Part of a small language model's weights: tied embeddings.
Each number is 128 + 32 x the weight over its row's rms, rounded and kept within 0 to 255. Layers, rows and columns count from 0. The size above them is the row's rms in percent of the matrix's.

# layer 5 attention key, 192x384, rms 0.0448, rows 77-89, columns 0-127
size [ 95 105 100  97  88 102  94  98  97  96 111  90  88]
[[108  74 164 143 102  89 147 187 196 138 109 170 130 173 164 157 107 152 116  93  92  62  99 105 114 173  97 124 104 100  82  95 147 154 133 148 130 108 153  85  86 155 126 157 133 148 127 168 139 134 179 166 112  71 135 138 150 148  93  96  93  71 164 145  61 142 124 168 141 122 164 124 124 124 125 116  98 166 142 107 156 140 130 112 109  86 105 192 153 109 147 114 162 124 153 135 144 121 125 134 138  85 141  79 173 106 129 118 182 158 130 159 114 123 190  85 141 155  91 166  99 159 174 165 207 153 157 111]
 [ 78  83 153 118 160 134 173  65 119 133 132 159 154 151 170 102 181 155 130  97 124 104  95 188 113 125  91 110 108 142 132  88 154 133  88  98  95  90  82 151 152 124 116 161 102 133 137 106 197 126 130  86 140 127 160 140 135 157 122  92 142  85 119 162 148 110 126  83 130 104 133 113 151 228 135 141 112 106 155 132 135 127 183 130 158 142 112 137  81 112 144 126 130  93  94 138 172 101  96 151 147 128 101 121 137 140 141 122 160 107  84 146  47 116  88 155 138 171 156 154 115 149 108 115 144 145 175 116]
 [138 142 115 137  87 144 118 133 118 132 138  96 102 126 134 133 103 125 164 175 112 144 128 115 119 154 134  65 126 102 107 133 162 111 126 103 165 175 183 160 130 147 106 131 125 132 152 133  91  83 126 156 108 101 174 118 161 137 134  95 189 156 128 101 156 148 133 115 185 128 149 133 107  70 145 110 109 150 184 148 201 132 145 104 121 134 117 181 109 124 120 144 121 180 122  83  81 150 189 124 143 168 155 133 116 127 146 120 116 101 131  96 213 162 141 140 121  99  99 178 126 155  83 145  96 113 122 162]
 [125  91 150 100 126  84 166 115 199 156 114 154 155 101 170 115 137 116 153 123  65  97 140 130 169 164 169 171 100 110 127 137  94 132  74 117  93 128 103 119  98 143 132 144 133 150 214 105 100 179 134 115 138 110  92 107 170 104 115 123 121  78 145 124  96 147 182  78 138  73 131 176 118 117 102  76 119 195  95  55 127  92 170  75 127 118 126 153 196 132 217 101 138 167 104 122 118 148 143 130 156  83  92 103 210 118  84 108 167 129 133 134  72 145 252 157 136 167  67 147 126 143 150  95 146 179 141  63]
 [117 151 113 128  83 125  86 120  96 125  74 146 123 173 197 158 129 121 104 158 137 198 142 170 110 118  96 121  85 145 147 107 123 111 137 201 158 100 111 159  93  91 120 139 128 111  76 124 144 121 120 138  83 150 137 129 170 165  72 144 170 134 105 132 157 116 117 112  76 112  84 112 146 176 150 162 116 119 125 103 173 115 141 148  80 130 102 125 120  91 105  94 110  97 122 133 190 120 101 151 169 189 140 100  93  97 130 163 106 101 146 162 161 143  89 104 142 108 124 156 122 144 142 148 154 117 144 205]
 [125 166 102 146 133 134  91 162 115 105 141 113 122 170 135 166  90  71  80  85 165 147 134 118 135 143  86 170 110 150 188 117  84 121 146 133 143  64  65 105 158 147 172  46 135 140 176 123 128 151 112 142 106 146 139 155 136 143 128 100 151 163 147  51  99 135  81 179 165 104 116 138 102 194 145 156 110 145 112 150 102 159 145  86 146 134 133 133 110 155 130 128 149  79 167 115 147 109 156 174 149  84 140  91 107 188 110 112  99 173 188 106  70 124 130  97 132  80  65 118 137  62 127 194 155 134 105 144]
 [ 59 170 163 112 119 115 116 141  73 118 145 121  56 102 123 119 182  78 115 152 115 143  78  86 104 104 128 149 152 165 141 122 135 189 112  56 143 143 137 139 126 124 157 136 136 127 173 121 116  85 156 157  67 119 170 121 153 148  83 135 203 130 113 100  96 146 138 143 106 106  95 167 192 128 126 135  95 136 177  92 144 141 103 127 132 143 151 153 118 178  87 120 105 113 127 130 179  68 130  81 129 145 156 139 125  88 121 129  72  59 142  95  56 196 106 125 149 129 141 107  79  96 123 159 171  81 132  87]
 [ 97  83 181 116 163 106 128  84  84  98  90 114  99 125 163 110 190  82 104 109 177 157 125 142 121 117 108 100 148 161 124  97 107 100 142  80 124  91 146 143 125 129 122 124 127 145 178  95  94 145 180  77 151 168 153 145 120 153 139 123 162 159 125 122 147  97  93 110  76 165 113 121 187 179 108 103  70 188 108 160  99 126 176 135 132 164  81 147 158 123 121  89  86 108 112 160 162 121 124 118 144 162 177  98 122  85 148 163 140 169 123  97  70  78  73 138 198 134 108  82  94 130  59 151 152  61 170 184]
 [ 60 113  92  92 126 122 189  84 137 169 136 146 116 134 107 124  97 145 108 136  99 108 129 114 156 158 110 132 183 133 118 139 118 158 127  83  89 151 122 109  92 171 130 153 119 143 173 141 131  85 165  76 148 142 109 159 142 167 160 165 191 156 131 137 113  93 150  99 127 117 145 119 143 193 136 144 147 129 130 163 132 137 103  97 171 143 106  90 148 134 183 160 102  64 128 166 174 119  74 133  90 107  79 122 187 127 107 122 127 140  82 131  93  74  93 136 148 149  94  97  73 117  85  84 128 117 128 127]
 [144 105 167  94 136 123 112 142  62 106 153 113  92 126 122 117  66 147 183 175 137 119 119 194 109 121  61 137  88 178  77 122 210 152 142 110 103 120 116 148 118 163 119 129 123  98 158 132 112 105 139 127 129 143 194 164  93 148 113 115 144 159  88 130 149 108  86 155 150 178  97  88 158 168 158 123  51 110 168 182 143 172 106 162 118 114 118 111  89 163  82  84 121 118 141 106 163 123 107 139 120 136 164 125  84 100 166 123 102 146 217 145 125 187  94  69 160 170  75 157 147 144 112 181 157 114 127 194]
 [185 108 140 145  96 133 116 193  92  99 156 147  76 104  57  93  98 102 166 161 153 157 111 119 118 113 107 141 151 191 161 177  62 193 135  76  85 109  88 154 144 120 144 125 128 117 174  90 174 149 111 164 122 119 137 110  65 122  78 154 128 105 132 163 140 111  94 128 109 173  46 124 123 127 156 159 107 170  98 168 133 184 161 136 108  90 176 144  94  68  91 169 102 126 127 151 112 123  93 136 150 141 154 162  82 132 178 142 124 142 159 100 149 176 125 145 120 103 184  93 131 103 142 147  93 139 129 148]
 [ 83 105 114  74 117 139 142  89  70 131 142 109 180 115 176 113 163 116  95 146  88 160 114 136  74 114  92  89  46 117 214  97 160 132 155 106 142  88 124 131  94 102 108 122 148 122  89 119 171 142 183 123  71 185 173 114 172 181 148 162 151 129  79 113 145  77 118 137 102 107 121 169 131 148 140 128 101  96 149 186 118  94 187 166 161 116 123 136  71  97 141 146 133 135 117 123 176 130 159 105 161 128 108 108 146 108 151 127 149  60 112 120 130 107 127 165 147 163 119 180 161 125 131 103 170 120 128 173]
 [190 162  77 134 119 193  89 192 129 141 125 136 165  76  83  81  88 170 125 135 142 142 150 167 144 119 114 135 143 110 123 179 125 125  88 171 147 134 135 144 154  96 138  74 144 102  47 109 121 129 150 182 125  96 121  95 133 110 119 122 100 119 177 109 179 115 124 165 189 119 148 123  88  73 107  96 148  88 148 102 122 129 138  94  92 160 106 168 154 158 136 133 164 170 110 109  86 142 122 129 140  80 117 162 118 173 147 131 127 100 176 148 167 130 162  81  84 130 134 150 145  71 140 141  46 156  54 120]]
# layer 5 attention query, 192x384, rms 0.0455, rows 78-89, columns 0-127
size [104 102  96  89 100  96  96  99  95 108  89  86]
[[148 162  73 161 117 176 103  68 120 154 135 115 132  73 105 121 138 164  59 109  78 121  92 124 142 148 170 155  60 156 175 122 110 100  43 207 100 129 165 154 110 111 171 170 123 139  89  81 141  91 112 116 136 127 175  67 205 103  67 111 143 150 113 138 164 143 122  80 116 107 132 133 149 150 170 163 183 108 128 170 107 145 142 123 147 149 138 145 151 104 147 115 124 148 172 148 163  79  85 119 193 183  73 167  88 153 120 185 126  93  86  97 124 148 128 161 188 103 173 125 125 156 149 111  62 118 100 133]
 [151 110 126  54 120 124 136 150 127  78 100 167 109 146 140 133 140 116 167 141 121 187 117 115  65  75  79 136 169 138 117 111 116 177 128  97  89 108 107 141 126 127 155 104 120 113 101 151 152  94 159 150 146 187 154 152 140 134 122 130  68  96 146 145 126 196 134 115 104 173 162 128 103 130 112 108 107  66 103 109  67  55 142  93 116 156 120 201  60 144 104 175  90 123 125 137  85 104 118 144 164 100  99 106 137 111 150 102 106 197 109 150 169 113 107  85 105 144 119  87  54 108 140 115 214 139 150 158]
 [137 106 127 141 157 125 126 111 136 133 117 147 105 126 155 110 121 156  83 121 162 121 139 118 122  93 108  71 164 133  96 102 155 150 151  62  88 111 149 112 144  63 116 199 163 127 172 116 139 176  36 149 154 155  56 100 128 154 169 106 152 113 149 147 149 109 115 108  95 122 139 217 141 184 127 102 107 161 104 109 121 148 108 128 111 139 117 126 192 146 132 102 123 124  70  71 146 113  89 145 128  88 123 114 140 117  46  91 171 149 115 100  55 131 137 177  95 100 117  18  79 124 116 121 169 108 114  83]
 [118 162 100 120 122 142 125 156 117 154 167 100 109 174 102 142 159  87 130 143 140 151  78 131  81 136 101 174 143 134 174 111 126 131 232 156 140 120 105 109  74 156 137 105 157  87  54 105 188 144 146  93 176 138 130 125 124 132 101 114 144 149  96 144 136 135 150 103 160 155 147 125 130 162 118 136 130 139  78 168 139 158 173 111 112 180 140 114 103 114  63  66  99 169 179 167 190 135 143  36 103 141 158 143  55 102 154 108 149 204 146 185 156 136 156  59 187 108  75 148 128 105 115 150 171 147 110 140]
 [131 199 100 158 102 162 124 150 148 176 148 114 151 125  96 132  77 150 118  88 140 125 137 155 101 111 118  97 100  44 121 109 157  85 145 123 104  60  98 101 134 142 193  77 110 124 142 128 164 175  73 106 154 150 123 123 145  87 100 140 119  90 147 120 108  99 152 133 186  61  96 124 166 160 170 150 162 107  89 106 131 206  87 125  93 102  85 210 193 106 139  71 162  77 140  96 171 140 171 115  97 152 117 134 115 136 134 102 138 152 112 114 132 134 104 145  35 116 107 180 103  75 112 152 120 148 112 123]
 [ 89  78 150 116 120 170 158 168  73 146 153 124 110 135 146 108 119 100 143 136 168 125 121 156 144 128 132 108 148 161 161 134  90 237 101 140 168 155 134 167 135 152 134  94  77  75 102 126 127 106 152 189 124 118  70 111  97 124 119 102 160  89 197 130  68 133 115 132 121 134 154 142 134 144 112 138 119  73 121 103 116 120  91 129 171 130 186 141 145 166  64 150 109  83 153  98 142  96 126  56 121  99  99 108 105 113 138 146  64 141 147 151  89 118 142 100 158 135 120 112 121 141 124 135 153 198 119 135]
 [129 130 109  87 111 132 131 129  84 161 122 152 132 148 147 124 177 105 101 135  99 111 104 158 127  37 136 105  98 121 174 100 170 153 138 142 162  81  81  98 136 110 148  98 112 126 135  94 160  95 176 110 120 150 163 157 177 117 112  70 189  46 157 105 112 151 112  70 132 149 144 189 113 152  91 201 160 138 150  47  92  94 123 130 166  96 167 127 156 126 176 138 186 149 121 110 133 146 196  75 139 186 102 169 111 180 195  92  56  67 138 148 120  51 106 150 123 122 118 184 146 173 137 102 152 143 172 156]
 [ 82 150 147 200  89  94 148  89 121 178  98 106  48 104 126 135 187  87 135 191  73 129 147 140 199 186 127 101  85 119 184 111 157 117  35  94 129 145 155 134 116 127 116 191  97 176 151  86  49  83  92 132 165  97 163 150 107 127 137 161 184 137  71 121 128 101 158 124 138  80  95 159 169 132 146 136 174 123  96 145 137 135 100 140 202 136 118 104 160 195 116 125 143  66 135 103 138 107 142 159 137 102 114  97  76 139  76 151  86 146  86 177 139 130 138 120 121 133  79  46 149 147 147 109  99 138  92 158]
 [130 142  74 160 118 116  77 140 139 109 174 121 119 136  95 115  99 138 127 146  78 143  74 180 113 171 126 200  92  80 155 124 118 177 148 183 150 127 148 143 123 156 128  96 139  90 102 146 178 130 108 154  73 154 122 113 132 101 105 170 131  91 113 165  26 171 117  68 123 141 146 123 133  88 160 176  84  63 149 148 125 143 102 112 107 167  64  94 130 144  81 175 101 143 160 152 146 137 142  99 150 168 107 129  94 118 179 125 157 130 148 202 160 170 156 103  95 113  99 151 131 104 131 150 156 142 126 178]
 [151 135  75  72  69 110 126  98  88 133 143  75  96 107 115  96  75 144 131  88  94 179  75  98 184 179 172 133 142 171 107  92  69 121 115 116 156 130 126 122 134 172  98  80  76 134 122 167 142 104 140  88 137 166 118 119 113 112 153 111  80 172 155  74  98  83 222 131 166 120 131 143  97 108 159 160 149  77 189 123 138 161 170 152 134 131 117 137 141 136 141 208 140 143 142 123 113  94 146 119  85 134 148  91  53 113 139 146  77 150 135 119  93 108 180 119  91 118 195 136 134 150 104 171 117 112 103 147]
 [115 169 144 141 200 128 129 148  98 132 164  59  99 133  70 119 128 147  98  91 151 165 108  83  51 161 100 128 163 142 159 112 115 155 100 102 126 153 129 160  66 116 120 120  99  61  78 145 117 167 108 128 107 125 197 105 110 131 132 153 112 124 130 158  84 129 166  90 142 142 165 109 149 151 146 132 132  65  89 156 174 100 124 115 154 141 123 140 163 124  31 107  70 150 149 169 162 115 126  66 152 156 139 141 143 107 189 141  94 113 118 121 104 145 171 128 184 122 152 149 169 141 127 149 167 111 137 174]
 [215 153 164  91 185 129 164 109 144  62 121 131 172 167 141 135 119 162 179 108 103 111 197 106  57  76 112 183 162  88  63 171 112 115 162 163 123 110  98 126 142 154  66  98 163  89  86 152  93 183  90 155 123 120 103 117 121 108 165 178  49 159 150  96 118 151  77 221 125 104 124 100 139  64 106  90 131 118 120 111  98 107 129  81 101 199 154 185 143  78 135  79 117 110  69 149 105 133 106 157 101 107 142 123 104 154  98 100 152 162 142 121 158 129  88 133 134 127 142 162 127 164 143  75  65 143 150 114]]